Weights of a small transformer language model: MLP 512 SiLU, learned positions.
Each number is 128 + 24 x the weight over the matrix's rms, rounded and kept within 0 to 255. Layers, rows and columns count from 0. Numbers have three digits each.

# layer 2 MLP down (transposed), 512x128, rms 0.154, rows 390-496, columns 0-63
119156167138125112108092138172145116162092140118133155123129135153165145145121151108131150151149113160116115114139118173143127143104111158129176128123095118088119137151141116130106103137121139
129135161109168130152139159136128121130124104133097162175110136131144132134124139125129139168112117151126128138122141111168118191202168126126133135124143144099139110156109142159104127066116145
101102143108158136146132147133102159128134134164129146113141128107122122122115162129107143123129164116150110142147164118138148111097147125124106148174090148130068125069116169102109121137160143
166105140132136139129102192087133104156164159127103137085118115148105099135157174105147125139107140139114129163088121115141147136126158171160107147138052119151135130097146120150170116105112148
140143104137124148126129116134126156134132116106109120138065114099144103129164123094146142127119147110075145111111142139141098135127102137121153127136156113116098104131074141132097181126141144
150103169115142131150123136133132131149192130158124155122144152120112177142109084144109165120117184088167112124135129112160168134140144156147150128122161120148096142122128159126097104120134124
119152130148124154116132157136145116103163105110128136157107130150145116153128157137070136152159165136120122144155137134110134095122111131071117085109121127166145140124124133124092162112129116
107137142143136089136166114161099125107158128114134129096143140125130119135161139088110128156116129091150129130125122097134103161121138150163151119096145145141141129149145074123137115113124117
140110174110123113110081090166121127144123079176135113132114099166076079122114146148105072114110106143090087161101108161122122150137169127108131114132137143115104122143121126123123100132095090
138117129103156101134156105065150122144133070111139143131120146110112127138160152095124175141091104132113129126091101139146092140114089138117126105156142153133096105170115161109147137143154139
130095151114122111099131160134131130107141102140169082146113130122109138117132130127143156125083100097131122106158098155148143125099134114115113138148127122132114131081149096114118133122075159
124096123128106076158114126157134140098145103138138110129123095112151104128123121135094106155148098110142126102112132135210161159117139119150133106135118160149092121163125187114114144155189117
132155092152101119100145088087115100104159126139118170112099141082130121145125113129143104150121154129145137120154102127145171082111134178155142149111103183144112140115181155129149148113137099
105139153101080152119154134116133135139162139086136113136125117121132130145156143120093105111120144122111067136123133128128113139129105144155113154110141131091131124128093155146117144104129093
134157124144055164100157133059156065113162128074116108113112174107118171106103076126102166126110173072137124082163121105089164142136097146179175117122125214158072153098124122168092181181130104
156161126115146154139116137104125163128104096113108163107108084164169115127175152082196163190125144108118151113161134128131112124133147109144142128103120139129159127164126099161153076127144110
143134182110119119138148124107130105085091092148094104124135099121088124088140194141109152096162137136131132110135171140127143178115121109112125079149120152099120066130145133165148149140103081
127123140141123100184120093126146102178138071125125119167086125150126126091162133134108123148120140128155082103131122131102108120118090132112137122138130149181159173140141122112080136115133148
127140139163097168107108098123150149132092097119126130108086142129134108118108126142132147125143142122128126140119094122181151133136111130135151086141136146155077123125108149130156133155132110
121125143133132139144128100137158167127118152147121126171144104147139103132135134125113114118114156129146130138104134145146120157107104141102115094112102154128133118138125133130116102096162106
118123134122144111112122154143110126128113136134120151166130127139120136121106141127133103120128139117106112114124099087111131123108115101123122149109110138108131117150113142106092118129111102
131139130144163133145109130160116141132116139143139147127118123119120149120122152140075158118129149154116138099126161139153165130098110136129142137144119123114126144116129136122106103151109158
120117091106116157143163134080109136131102118110146114149165105096106116080156083089137149113119169095127142144138153176114132126124138120183131123116130112101119103150117123134132133135103140
154157158096109073099175085145142147138158092131053138065170154112140097122118114105177106080115134119089116114128150120145133152089082100114155105150130150101140174166130138092145164132127134
123152122116106069128147118181134170144111157139127142174118115150091121068131162097170116108164118109121137125101094150070126102122145154164099126085112118103112134146141118106107110138109116
126135134151142115123150087122148141130144152132144138117126110113122118117144092114118127116139144087147139151094079144135166113115146079132120104123106105151103111145115096115128117126113117
132126178090186129106119182086120147161084150140132157124150116145146059136148147127152118145103140133133149157127108115156055129079123117108127117105134109108147111116124120099163141139133139
095121141147149111075094114113137145121127157146162141112104143086152111155140126151152159110112158131149147122142124131093147124102121151076146111099090131155109120151093106128141106155162120
131125108103126111123145125126141125121130124158180121121167099111160164119151116162129114121124102084096149139132149126102132090116122135166133074134168113141148115159122117108183113166134081
096113137094117136134124135132139133148119096127074102105120139114134089089111155124098117112104117136105103138131138146092131136101108119105125155151124123122128132165108110120115089135178113
123127178112149134120138149134131147124158137129161166141114122134128117127147137113132115138124128110099152129142103129128090112099169111122162152135139115117118132108078133123108086130149118
104121157138138156103177165133119153103084153121102143109163121093091083126121107147122071128089172124121105104105110126136091142137113125104118107115155107185140115096174135158177125138126147
110137110102114072090152152115118124139076116096113139090101126169199132106109126162118155130112139146135130152106098139122125126127133125138168151120088120146084117121139077160084150116113122
122120133150131154105131156137121153115173135125174135097163156095096115088142139127101109125091099136129156140133097136168109137122123087096103085123155149131133111128127085133086130117157096
149163124079096125121128156132113159127098159090112112152143128136126112126115149142146118133143141146080146102124105148110135144169160124103187127102138137114137102146133124134146120108114182
125108104119127122142107117123121147122130146129127111157143162132119138135153138161138123157145099128114143158132105140128129122135108081149123124129138142119124153117159131118124125127112138
101117155129145145127117087145146104130136164139126093150136148117116141153177126125138147096155136131136090145117098129087112163139106121134148157129114124141156122126143104148121152134146164
130102129122128143136127108138139122080157104154186120101145139170099134170144135137132125117123141135134117155093137105098140118133147110099104142154114132145164111139116143105135140118156131
139107141134115123159102146136120152111131115107116114155117136134167164081106102142157150140091135127160141062153167094088101123168098150109128162110103128122156106126109136078111077136086132
117118148141150142134135160130088107149121100167129142129129128143129132126116136109146140140112111131129138138141123145125134127135124136143159118116128127129114124123136135146143127126137159
144113138120124106146138112162152093121131149112155114175130105138115116101102097094100106127149141103093100121125140092133104126142132118155130111113140135125127146141103093137123078119158084
150118144128162126120161130130174150154098108110138090125139121115145125147073136128154131112099151096068155118135131112116123139088122131141173120094111108108084128116100132132104107162136147
136120137069159134154123184176159110125141136137089148079126129127144176142101149146143120132169107122131114087086145149135126132128176131129133131156097105161131131105125150046136125168124137
119114146146123110210114138109145081116118108158151133154130115060134109100122134134110142133154154075125090117059133132104143120150180124136110115141116091127132101156112107111134138155128167
119117137143117141137104109088133133136125111153133131078125156089148167092125169113158150139173159130128124105133082120145157163109151100147114129153142124157133126161121152110179083147155098
127133157170118099122070120108124105132108091128121080140105137120096157168162149150141144124110113116102111144164101105140089135122087127099091124130114147120104114131129150100134117073154156
127165158125118126108128124123132127146108126111128160125146140136117116142141144119129143094139129146157113087161147137129117122161130186124148117152129119104122142125137164136117138130115131
156110133143131151145100113132132112090114125090109133130158124145120101122099128116137128135128138131104152135094115122133113121123127111135112138120125126146158123119079122101107110127113134
116115048142161127093165095115180101114116108114135152144136154153092134103130107118159103139137167084149105109155120142124124122114148115119145117103137139143102125113128129123096115117147122
111138155116096075169145139118148103123103112121129113176131091111114076155095113130133081121156102115122125115114149150154103129140123108124140112147088113140115128133108168152127152130141170
199163141094120120116090147099162093107141117143152104170119130114144106142156120156120103091158110120165101126085125155117139092145120106177153074130113149131093146117175116142104158145136152
150146153127094111106125134093144105118119160160102133113113085148149131158094093136117119119111080127140120113137139114125102150114142162114137145095102130109132119118132058129153156187152111
113151137132161105173093127144152173143141129103119111145160197125152123107152143127164155124120135097093124128126121116142093138136123059167097130101161134189115124125181118107122101128072133
141172136140103075168097133128112118118121132113069128136160135101146171172155108135085159108137139133117171158147139118121099130167109120124140101129156126128137111138106092144086152140143163
084147121101091123130141120142123136108142086102109119111133112112094109139155104110125170138127111130155166145131094113131114116162129107106144109124121171139118169145095108105126099146114114
145116152112126126143090141107128125137081133119146165134114109103104097140093138113107132079128114116090105142117118116144179136122131138110125134122115128164136140115141117122134123111154116
110131123157080087154168160149136121096153139125112139083153123094152124127108162116117134123130123137154117137111160104142144136081093176145118126135110121076108127157145088155134181139115153
136118117097158151163155130063091159138193069147128127091119084147184146131165154116147141127142143121157086082152115161138136146098113070191108178086118142122156135115136107143152166116157159
140119094149108128107154090132169112150119122094122112130138112116160148118073152101162175134159116153156140136144123146114170131119114182113072093138116090119144112135150109160056124128105109
142158113098117130088141138126121162110160105092119086094137157125102128140152095124104155123112122195175103102122150147152141133115090100114120130153131128148122152101127124126171120115102127
133133131123129113120123106154099115073159155136133087148124149131100110094090153099112138125132143149146117113137151115111108126146095118105142151127116149110164123137137109165101161118110113
082111122139117108113134128110141132095156135111119159116113164112110137151147120157124170131139146123130134139144144133122119131142147118127157103110140141161153123136161122120135145113149111
155097119160136163123120131122115102134151114125135115113117166136093179133139103112119114145082125125147136123129112155124161130114125108147125107154172128106122108112129106101115137157129122
118135106132131089150100127156123110143134128153131125149147112123144117137135133167132152173128149131127155143116127153150146106108124110117064139138122143104135113127120101102130095129125151
156117105153138143109117132137107129127138060139133104170158166138098147109088133118134112104150121135126114109126158102121184116171099147151105133136137098109084070169138079104133115101148127
119108130138117146100139135156116134134111102151081141152152131136108123150095134151158109114132092163144113171170118133126117133140150141110109133133153144117156147127122127133148107142144143
103157157101129109107124142132104135158096145126114139126147098082123097125124170168147140141093116147101121164105131139148116108145087134104171152105104118176139166144135147143128122107103164
074132143148110110089105174155143145169114129136107164095145086151121146132096126142163096093148155125099130130144127166117142114135120150137110132105130122113126127118166132122151096131077136
128143168118123110117153117101143152142152106099156159188112158138123172137089139111187158114150190153131131156145113142132108143108106121113109113135185167093118167136079087116137139156137176
100143091119147110140122197090140128112096109074090122081152144078137123111118166177115104119102116127097122118152065109130083193182097104112178089091172166152086159090095102171165110125123138
133177145110122138162144123189099093128096161119116163120170141133141126127152127162149143167133133157157136121118156088125087126109100169094148127094155122098167142121111148122073105124163138
160139112067110121174123126123151114109107123129118131149144121132179165117167111148152123131115117112090155131143089133124102132099174135112145113159130116128110132150138144153143126130127123
158124149137128123139098181101128074115133180167137119119156092116146094106194113167118102091128093149115129121166159118039158108130122120112205119101082124096109156103123082146112122119137148
164072180094159123107111113112105133114102134100123171144126112174122154123126097106150122111138132125122175134113120087151112145163189147136165131099108116116151118169111121171113108095079116
117134073162149119142152132106101141107136099118170149123127131126080147108159134160081121102161156117143136206088087111152162142195097143118133084152146125165123116092129104140144119122087182
152102120118151112113097094185115124163158114139111107124167137103149129139133113160139165150117129115131055159148134129156123133135128150141099160086150173074153095176051116121082139130124093
136117135106132112105087144136129090105153100138184140127071139122112120121096117149144129117170121157135117105088132115124137140109118127158114131167154161087116116172139085106106120109148179
140095174163132121137136119143134134118124162181116104089148138151075111153111115133182142130116152135133149136108108098170137115109105184136113073094137139129115131165182128157134156141170149
156148080098148128140122110113111113156120123063124096095149147119118102120108115151102120109134146072129141152099118164124161153091129107099181105119147137191089170117138120103122176142141136
102101122122099141169146167110132122161147121169125115118081115164133150069106132138147153123168118147100178117126158149159142091127128131123098118137099148145123141156112164135149111160061120
141150130114168121134093131124129127139158155115128117157120118123119133136134137085129172134162148147126154130120140161099081116113125104102112151137096100119145139135115135119126150131091125
125100152117171141116129104136129151151155150129120113128138160122114147126139146117139133121155112146108145149121112186122140133112101124126163135099128147145139149152095132149129139167140131
152145148141112152093111129190183115146092154137132132171146159173127125155113139133136147116118127110121118095167115128141170137093090168114080147102123148152112128079149109118178196120108134
129137098169139083129113122146110120108136164137123152108142133110144104117147158128123120115163103072145138122141175145125139146146102141107141151108138127150112127108123155125139205115123112
118118117130172068129193132129149137134193121126123105115133142132117119109144134125135125103117143148124101125110083136130127125129084111134157109138127107147107136128110119159119120155159098
131136140106141138112102127097161131149161149104105135087095130137151130115161149168118116133109088120147115136126107084122141112104137149116138092086112166085157113073137121135132175144110122
116135089109105140177089084139120107175141137077083113121099155180131126137118136149125134079162152089129134137134118186109142122137142117101102141141111112149180089113111115122148130140112095
169104120175148124124105113128123129186104124112133151124140143143092096121092102135114158087104144143118156111133126139160167207170082127116150154110130119124152151144107141189150112100112086
130106143156100142126155142160105157088136113157152088130142139128123124131095093159062147138132152165122114152128130093172135127133128149135159140095119106129097161142152109106144113110122168
109120132150137133156127132140119112138120160137160140136150152142107107124102132145102143125150121139129134129123118093107153121138123111131104134124113134121135133124142134151116141133141163
115133099117165116099174131132130084120140148083156145107118143124107098132121175125125127144120143115128125097094160132160137130130093130148141134135136083155150177111157162095106110155153172
114161114161157138139136098144150128139122105151131119136093165095169141114127121108131091112159095080117131124122138158142096144103161137104108113087135217125135102142099102130118137142137070
135105098108111138074117151129128118090158180183147153158143138105143131113157112087123145112115152123143146102106125103143155170136064132092121071118123165129156111144139087128113129133051170
096143158136104096166123111092120144130126066100151152112054148127110137087155170084097172102141115153148163099104152107098148125113175147135150097173139107116088132139124148094148119141065058
105131142156085130137157134144123124103151117130161139148101115157133137148164139158116116107135133125169154081132123114132138135129150134132123153204113126116101152163080123136154085116143107
097127096113064135084162056180144155132142130077123133118124162098141130120127120098117135076179095147139076111132147120124113103154090075081160138108130142147110122136104066125128110135086197
088132134158123121118096119140110119082147129095162168122098136123134131089094121122143114120113116081144134127130145133090180141107140085140074138121107104115134142141133101124110103125138120
131134125109143138124136152189111082134112148092105132091153109129120117109163135122141118131111107095135124096162170125113116142124135196147100107129136112178156124112119144100129118149088122
128084141115134079111158099168139098117121102126141107123080092116121140155106103124159099117112148094097147153111132094164152123109126117121151106090124145136151108151156124148151128112177129
118128116127167074132134183106135124122144147145115128149152116133064121113125098154131043154106157167116113091141118120138100112059136111151130118150133139143136122128107172135156127155109125
113157160155117152152105133133123091144083158123130104152111137154101121134104156112144151121115125153128113129134121086133125127118124124108132132161153139138115153132116124175137097139152110
097116082123143159131118074156148102111135107122138120158164127142153148157139119109133080086090141150129101119110133182189132186129164106149104174115116114137098162104140129133127093086135129
109114157086143157093088068128134118137141114120093142105147119132155143136128112141148150118119125130096113102147147195130165097119175101115120140100154134160156101141137130123134088086153120
103095129141103098146121119165111119144135095152120128126131100133163127153119131087136133118119133120129131104146113078123136136107171137123138101107139114143126082116084122152110096141140141
137138086113132175142107135164151136146143178097130141104186103100166118088103149125128157192165118146114118170124112126148128103124146117125115152092112109137120139075123122137134121142174105
124130101098101164136131137147126110140126151146168147161151104135142144108115144128113152075090121114115125138139109142122154138118099105123134154181169120172128110120114133116148137148109182
126117134162085103105132113136101148137127140141149133091121112193124134158086132104098108142137128130144148120100109070112122142137125120121114152104133181081119150119105123109120124110126172
# layer 2 MLP up, 512x128, rms 0.174, rows 391-497, columns 0-63
168132137092074143152111136080152153126095148076128149114130105111125116111130115120122118139125091094126157144102153114080135149149091122154110140143103150103095110096117155147124147135129115
164102129135124162112101139089121123140151132110176103104098126157130152137095128145131143130110083109140123131157137128165134122121132137097149120122144132140095140163153131128132175129133117
162101139080080171158150112118103082125109154139097128108095047124114107088159153140095162120130125135151153125130112125139152189144086119125117127146141079134112118123161107154144122167110076
137155173118125107143114119167129178134106119137121140122181142125141093137142120158138153098108120105125143155125178161088101135125102144136131119128163165134082118148106159111148107133142106
146106123111085104166119124111106171133123110158137090145144124097149114137146121142141109117116090116159137161137120153166160141151090122116117125137112147087125143113095135180148112165139158
143152122120139115108135167111133142148115107146152120102108155142116064106089132121104161125116131118137179128126127104129116177132099110124112126121127134134099123126128138116130114126107173
089151113099132118115138175131119131144107139148099103121122108113112068106103138135172078126131135159114137128123128155175095100103127132146148078134129163154139147125134122164103158129144132
108078160075064136118104171132126109131123129140080135091085123155110150115127101167126097110078152132158150102116117093111109123129132147127100108063116150152162143141120148085182150144137103
116114105165134100110148135129104140082147116123110162110099127144124127083104159135103156121146149171160123127111142122120082123131129177120110098090128133107140106120126152117151124146132177
124099120153127155124137104145147112090123168135120128118157113137140128122154128110108105137159104144163098136103131096094154130138123120107105115111161140113159129155153153116162141146119133
106152105141101136161161117120157125127164130140078132137157111147134110120147155128160095100148117118157172126116119120126123141188114114139140089102134112136118125179154205100140157114113088
141073112124089113142124091140130168158113098146120137074081121147170141106138100118105141148161110184161157102120105092129121123115104136124141130126130113099116184146105128118125141140122105
125149116174102132119133146126135126137129159159131110113135119125106093126111112156118143118173121121127189104108095090109140118133152109100124093105146137144155111141155121138128155149112117
079137133159070184136118153152123096117112157145037093095101117198102162121097100107154110133082150141165099098118159070138106096100156124115120148084095084144143156130204139148152126135136142
144138126099114154065104153097089149115111104135088161105131117181124122101116120133188135111101130139108118118124147075147091180153125070100185152098141115080109091133157117151137143126128137
169111158151136083125175132121128157176112166114169156127116146142126114139109154142134106110147152103148073128083132129091137125133120119130104125137125168112166140117105116159145156134116090
143192189102130095132163116087115132144140138143156143139099133149125119146138124139120140140131168097094119151185111097146171127109140115145144084119146126147130165124145116119156125105106139
130155143161097114123136140141106126118144121125115121091146103108135098100160093117123150134127157130130105134121134118156065162157114121098136132124113144121102132106133156099122162135104126
139127149146078128135113135114146135115134168117102153143122140141150117156142113139129134130134194122137134132145141117130098132103092129120148156143135172122113108158133105145123143107140130
123121143164113116161149124092162113163150143098117127127150110129111150117109116135110152131118126118129145130125143176160122146151142144135085123124112133120117126133099113136115106119115127
128138138107093128110135111110110119101137113101139147129156133117177123122140090172152100144112108137161130145131114118117119125166134119152129137144121176132145131138127131114165132134119110
131101109160077147110112120156110134092106099109109131139151141143139171168119129133186123094121127119101142187121114127117140107139157109114137149139179120132111157151120130116131096082119129
098158098089099125127202148100100095123090042074116116194131167113171173133125095127057124161157118135119111184102135139139129134163104148095102111126155154104141101146112114124151135141118136
172100144162121130145110139112112159102126128096150131165103135120148128148119145122132126118131142098079090162133108147143137127112156115107143136101103124144060113137147147122110134107164134
168113146103109119104128150146106150139095136140086121139176144125148096116100136164138139148130135148110116105158134117168127134099114129149131110124118095129141114156118113150126133131145115
113101140108078134066130098131155199117169116135171136117163141130195101122110150111124129120145101138136089149130128132131151173115101124114159138136123119123093112116101160115084127106148150
149140131136130151096131155115082127142126124167121137201105132116208103102117100122173091133102159163122162170122124126116154128134126142151106110087148132124111143124116116154142105137153123
124103107108101124105163137168135154136134137170097157124143074097144103129110146157109129105189098121154142133130140117115140126132115161106129176137134116105110138114179168139132123157150149
158136045089122122140118140115103098121111103132117124095142105104102084132112143142135131143099103113139152112111139116120154181125126165154149103146119180127125167151143122150143141163091091
127141156147118119152166108142115139114139102199151150101110120154133103125115123111117135130175111150170129130139119145148118101156106114125152134101141106105117108115171136172131151139132104
142120131134120161135128129148114125080153141098134152106116118107147110130117133160101162142132124135144132132139143113118100109161133094140144108138181119133092092117150143076105170124101137
111122121102107115143155108132084137098113142167116150080133113138106092116090132120114144133101126136140159125123127140141128167137133140119126156104130131120112143148156108141123110133087123
159140119088129124167105115100132085112132098103109119153103121139105148121160136128120117128119170102125174091114120111113182136127094118135107160125138120158109147097131153138134072139139111
146112127124101118133140128118128142086102132116132126149124116133117131124097108097141095108113121141113135114129144061140142090144125100134145167129146134119145103137129149106144102126107142
136156123140115171104153110144132124169129142139136137125142104127160141080099114114145141108091146158124114128122135120118103153131157134136129115136148124116147123127130146158116127130090114
069096127150098131112129139107162111132152144132174108111124086118105124128132117160155100081139108170128113114107115115135140147136099128106121107158130126123144131122154135081142134166089091
144070196119155148138119123162136155175196116110150102128106140134138133126095118128124127102119096164131136141110145170108127112117122076100133155128119102121159077120126103135105163146113123
106127120122108153124141130123117124179127125111137081144181146147151121138110147166122092087158121112079152112163109090106135091119118138117170119111125150112126112145148145093158141157127152
145137159079116105138138115128135112130119070129112112176148126160165137115114122153148129147129102102098131095115170151122093142143137136147118126125124145165143160123154101124144140140116129
137127110128089119124123110157126173156125158130133109108138113123139109164122135127141113136120100117135110109124120118155145138139090087143141131133143123117103169163109093097063142132121112
154090143155116128112099084175129119093164111119120136142147118159149093159127136137118169161156105139142127126091117107104153129117092147090137124151120159098172111139124165123148148132100115
125160144081123167149142139124154121104091129135131117099147140117123057116131089132114104101082198134157130068137161135110156131130140134187126122118141120111186130090163107103133136140125114
158118118148141127137169119096124167097090138088069112133052114128161101104152114140125128138129147171156125122159149120111130146120116178123131122137142129156125089144133156101104170104152150
119136147139157162111064128149109149095149132149142116157174102174118140155150128120124122139145108133136125165114136123141092151139090129173150162160157108103122096136158122098163108122115103
141145127162113111158163086115102118114132155115142143159103121130114078125114099135084158140131126138134150121129100148135122135153131102140134146149188180108122159102125109143159138142102137
092128123134113123121132140110134114122149129120119128121136114134130145147092145153144108123150120148125127146114129174133148117124115085121090121132139126146102139109105146132119130140126130
111145099107116124168099122111102151144163131141105112120133118107140100133093082206135147105120143083152089147108113141128119120135124134093137115108146131115124119121154118149126149142143156
103141143104073132138147199086123113155094116157107094112156143145129114162111129165094140126138121134148116039118121140161142113125091147136133124130133107112120145135168118172178159126136122
092102163143147104101148110132122116131106096139129122117148103139162167115116063159124135068172129155122128162136123143111149103124125132132168158124176112145134127111107121145117146132115104
135089121122130128130091148130120114094124114134114110110087121128121121089124107144074123125130132146127124108145146119134102133109118130147122131122097146150130102160142137136141145114090199
124099138085136077176092127145140179114146110135182158105159138122161146177145119125123068095113102161102117110119137134127138149135117107155161136128151089150121133117142117132111134151117143
113106121149109121116129121125131128134128100154104115154168143145114163184131150149145106105129156138139162144116134133157139130151119079114124167145162112110122125152129139126166110118138132
144136130101145067152122081119129124117134130151109192089145117129141163173123109158089130147128139116114156108143114091122079150145106124118161124168132152148092134155134144108138128124121098
128155125109111164167124139126121052113120079108060084125127115166082142109124130132147070139131099130100147132106183107146158086110139120174113142116118146132140188094167124143136137107130126
122115113152118114077123136111093091110124147129116104163157146144130091100121107146106140149160111162133153128167128128124095134122131128168121130192136152090125104150130116127134136128119099
141131098151085164134136166146096137093155120168154149162066175138137181121088088129118116142111152129123130108091142092101159135101089120097126135099175140131130110124165122134111119140134162
137092108080151165166178159131120123093104114138133140106122138156104168136097120118083108167137156121086149079158139133157188145130129116155084181119134158136134094136114107079148155195154131
109111063168152149090138143093164113127134115129089111145087135116125118095105145124123081106133086099119137142141166097115156140141139148106115142138163109104120115189150163139097137149088139
154127122148111102139110140156120108124139026144112075135115124127164092137129126126104129137066139127167141153115121100151159118115113145113095154128145166117121102143111133130104128136150134
147108138157117137101133134155111117175109108112127126090167100097160078184113088154130108116111126151125132146114128190121120129110131122124117151120136038108129149132122135126123136128121150
137152176125126120098106150122124116125102128128139127098104123120140118148168156101114120126115129162127127112144145148135106176088103119138131138120107093106134131148094098121147120166083116
094160137129134116097140133146100100149130128159115125129155112104122083139136107122085136112134143134140115131128168106134173128159133166123125141145150163132104085140113109135101153101148098
123115161120129122129146097154128132136129137154141101131146085148087091120109133159168116109105158155113127157099151142142145140140150110143149135108127126128127130127110106128148122155088095
152131073149126114145158133111131155124086145067153153097142166117147097098127133178165124101147098170123116133146134148135133158095136122176098065127126144095097179167159100152127104156124114
149148167128128122111103115133164128128171138143120115081098121125162092101121092139149120124105130128149103108131129166160142139099070091093126131126103109154083107140140117136125195123162137
193146125100168129110104143184069136111145109136145153094132126117168107130106096095129107147131091176153116134136177094096125172153136100139122159081164136142100094107169116122128132096143095
148127129103111092142120101121167143147090114134118149138113162155139100139152102131104107149130118105144113102099143111153124139115134148123159140140099145149138138120106102128130119136120139
137108129120133156170115149147120147127110116150128114131139116170156135085142089131087154134184110152157174102113112103126135124161112120167108166116106132107113109112174150156156114119120089
166102149121113136092104093145131144137118110133165081162147123128186076135141138115138089142106097125106109170126144189129122155076083106101125111166161070118081081150107141140109141087146113
114129098138101164099123153160155141121148132110135117147124161124127112092130129155110134100142089130094135150060157139117120089155140124148166116108152121157112100119154159172119171123105113
152142154118175125147119131149149148166150146164143094100107148126103108162143120103121108128138135113093132120138166113123120115151122155134114119106122124126097137133133140114106138111129151
160164129111149161093163147143055144195121145164122108118138088163121155121098142116111147127089144142125132173132124141113123098148118084140136114127111168097139143130151072108121086143131140
124181119154145139087100168137082145084148125152126137111119124167146133076171119113164138126102149146140160143148119129165150111156098108144129117110095177149102133149102108134142098110146118
141137155130129118150124068162133140160106120132145147126134105117137136107137121161128116127105160138153162103108143145097147115134102113132145136107118099146153118132105067178126105126119095
159147160128098075123114129108165151108109135140157137132151089122142090165135081159118087140125148099121088106119119149083129135165117083134163176122153098087093123190138108163165122157183109
161179111117124109139130141122117152150112132184099129135185176142140141133136109128114112138133126136134118115177097100137102160139138146138175100124154127113104144142153145112085105150139119
135140129135103097140107124104089154190143109162118160105121107131112106114145087115137148116146134142158138132122113108155120101130104120160134115144124120130151148172157116102139134128139157
132093067118167111151129107104128154103098103147102152076131169130146137154129092117090125133109145113150148137058068130145175163130149172155132131151118146064097153137087128158128138110130123
125083150116080156155154105131130168139114113128114132148128123126171151103165117142130120081163145194164135082156140078176120147109173111124168127181139125139158140163102145095142150137142099
115122138133148143149135180147125146091113103143096135120132125128134112113109124154133157101106110094128140087107122108138144162181121131160142088128163109114121119125124130137115093084129120
126103124175137132116110123112081112134100118133161131103164134144120160158109108121103104108104136109174160133126117145133086120142109123101117141197153098110127097137123129137143083122129146
081125088157133124157160119186090094138122149125133161156126132123161165100101117145124140117149148155194115156091148134098166116133093139051109130109136108101148122134103094127141102157120074
113081127123145141111107137140119145156101157113167159148169121110150116130098159116114134121132129092111121112109156126146168095123148151153151136122181111121104111133160146149140167107128100
151096106090129140102132098137161122143105175112135101140131113107144147158087123170168146148141141142090135147117136095109137109124102135151165124128167119094106141139111145142131112114092128
118118126127133139089139138138106133133123112122102122112104129135145153106114136121170141060130160159158067106073150112121121145134136133136183118105115118137116084154163119159133131139088121
136086117130148124141073103149123100090155106143089135112146121129123133124145107141090137108172140101136153136137117156110109156161141092171140090145136159164152137139144107128102094117112122
161119140149147107168091101131152114142119076082145106122153102113146139145089092134139125195134169171124140153153136147120173187109054095122050116142108098160135072137080118130116150047144137
110097122119103101164106161136130114152095154108114126115130083144117146145134103111115145151133132126158170105102096124100143128159118145075153148125145121158128110128111092153094118123114152
156120139105116140102130128152167131106108128105106073114122116112151106130139115129153128129130112137137110122122151176125103107122131154144168144148153132121101128123091137098136166122102110
081085111129113154137118126173121133160129149101149108118133119138132122189126113136135129153140124109117103114138132094171155116121111095096174105149109103107143149098093114128145177161104116
184123148096112116107141116106126137124140146133079092094118083132099095171089159083167100137148156147105146167115133092110114128167135133161169073084124063139141065117152190055148118101115127
139090084155119155151154168137136142128146130191114162187141147151154098112124100153136114121105126122125168140190091111109167126124143131101134103052139122141127127163105107130115148113131108
142093173160120178140114133140137147200121091125117160125159098158126127097124172105138121105191119162129122135107150111175109130100100113143179079133149111134101159159090113106163128150116079
147133124184110138104141130115118144117132118131102120099130135121139100141115117143148121074150083145138114117147148097152094140134113128095133117141128122110067149112135164125143150146112141
137155119128084139083142086096143138160162115144148133143145129145093156125103114139177109097149146157093118124124130073124167121118168151108135079156152196119142162168159128098123125169052133
156109124096122116125153128175119131120112084122143144127139114132127139127158108120110150119159114132134137140114123158115079131097124132109111169180135086109133130107107169090107130090138153
117131161110109140131111108115103110155147124128115077126132135165132141117162096118142131101108132124130134146079143113124154137169164094138133111113105152092097122121120123118110100135128121
091109119151135105101131154152131132106089111100118142121146136157170131134121141138087129150152146152147183137075125126131109123127089109106135109173165105110159130131091139138186171134160071
110099120124113114174144139120115124130121146090097134151157121099121116074115126157092095154139136118100161107132122111134148135107118118111101150158168164113099136138147122133146107195122154
124125124171131120120123165131158111150125105117145153114123138122123138139118125125141095119147101154167099138102136164130133111135120115109120110176137156128086155116087110109160139147102136
113153148104134144114142119118112145134126122129115104140091097100129142109111111166116081093126167123086158111132163119127117145118122092118206140118116089112129113146103148125118139137145156
117099158153110169139120130135115108118126131109115105165132102134195110109146096147096120135092094133147126094143140118111170091089164140102102103118198142135148152106133128086092122122138132
157107170112140098109138121145110150119118109108169108159136113122131103131140127122122108103118126158100140115159156089152155128106129109176126117189092116117125141107178154109132151126121103
089155116141132186166119148101098155107132116105162139140131143157127149149115155149145133102131140101090159108063130162155107134117132122124149088106120123109125150133108102127200177174114134
122119140115079097152147116106105148143138123137123137137143105153124120134126131120109112085163130128173131137109135143096159085156110127133155156131120119150083121142128111107106127165137140
126129132122111131156143148109130132136145139114109122150097101127131153053109173137111145114150102174134176080105107131137151170154097090126125093119156122119140111128130120127132127160105161
129135124136129117159110135132118122103149115135152109091154189122129179130109134086110141128116150117119194116111147082129165137140104124126156128168108109111108092114207147188121148164141100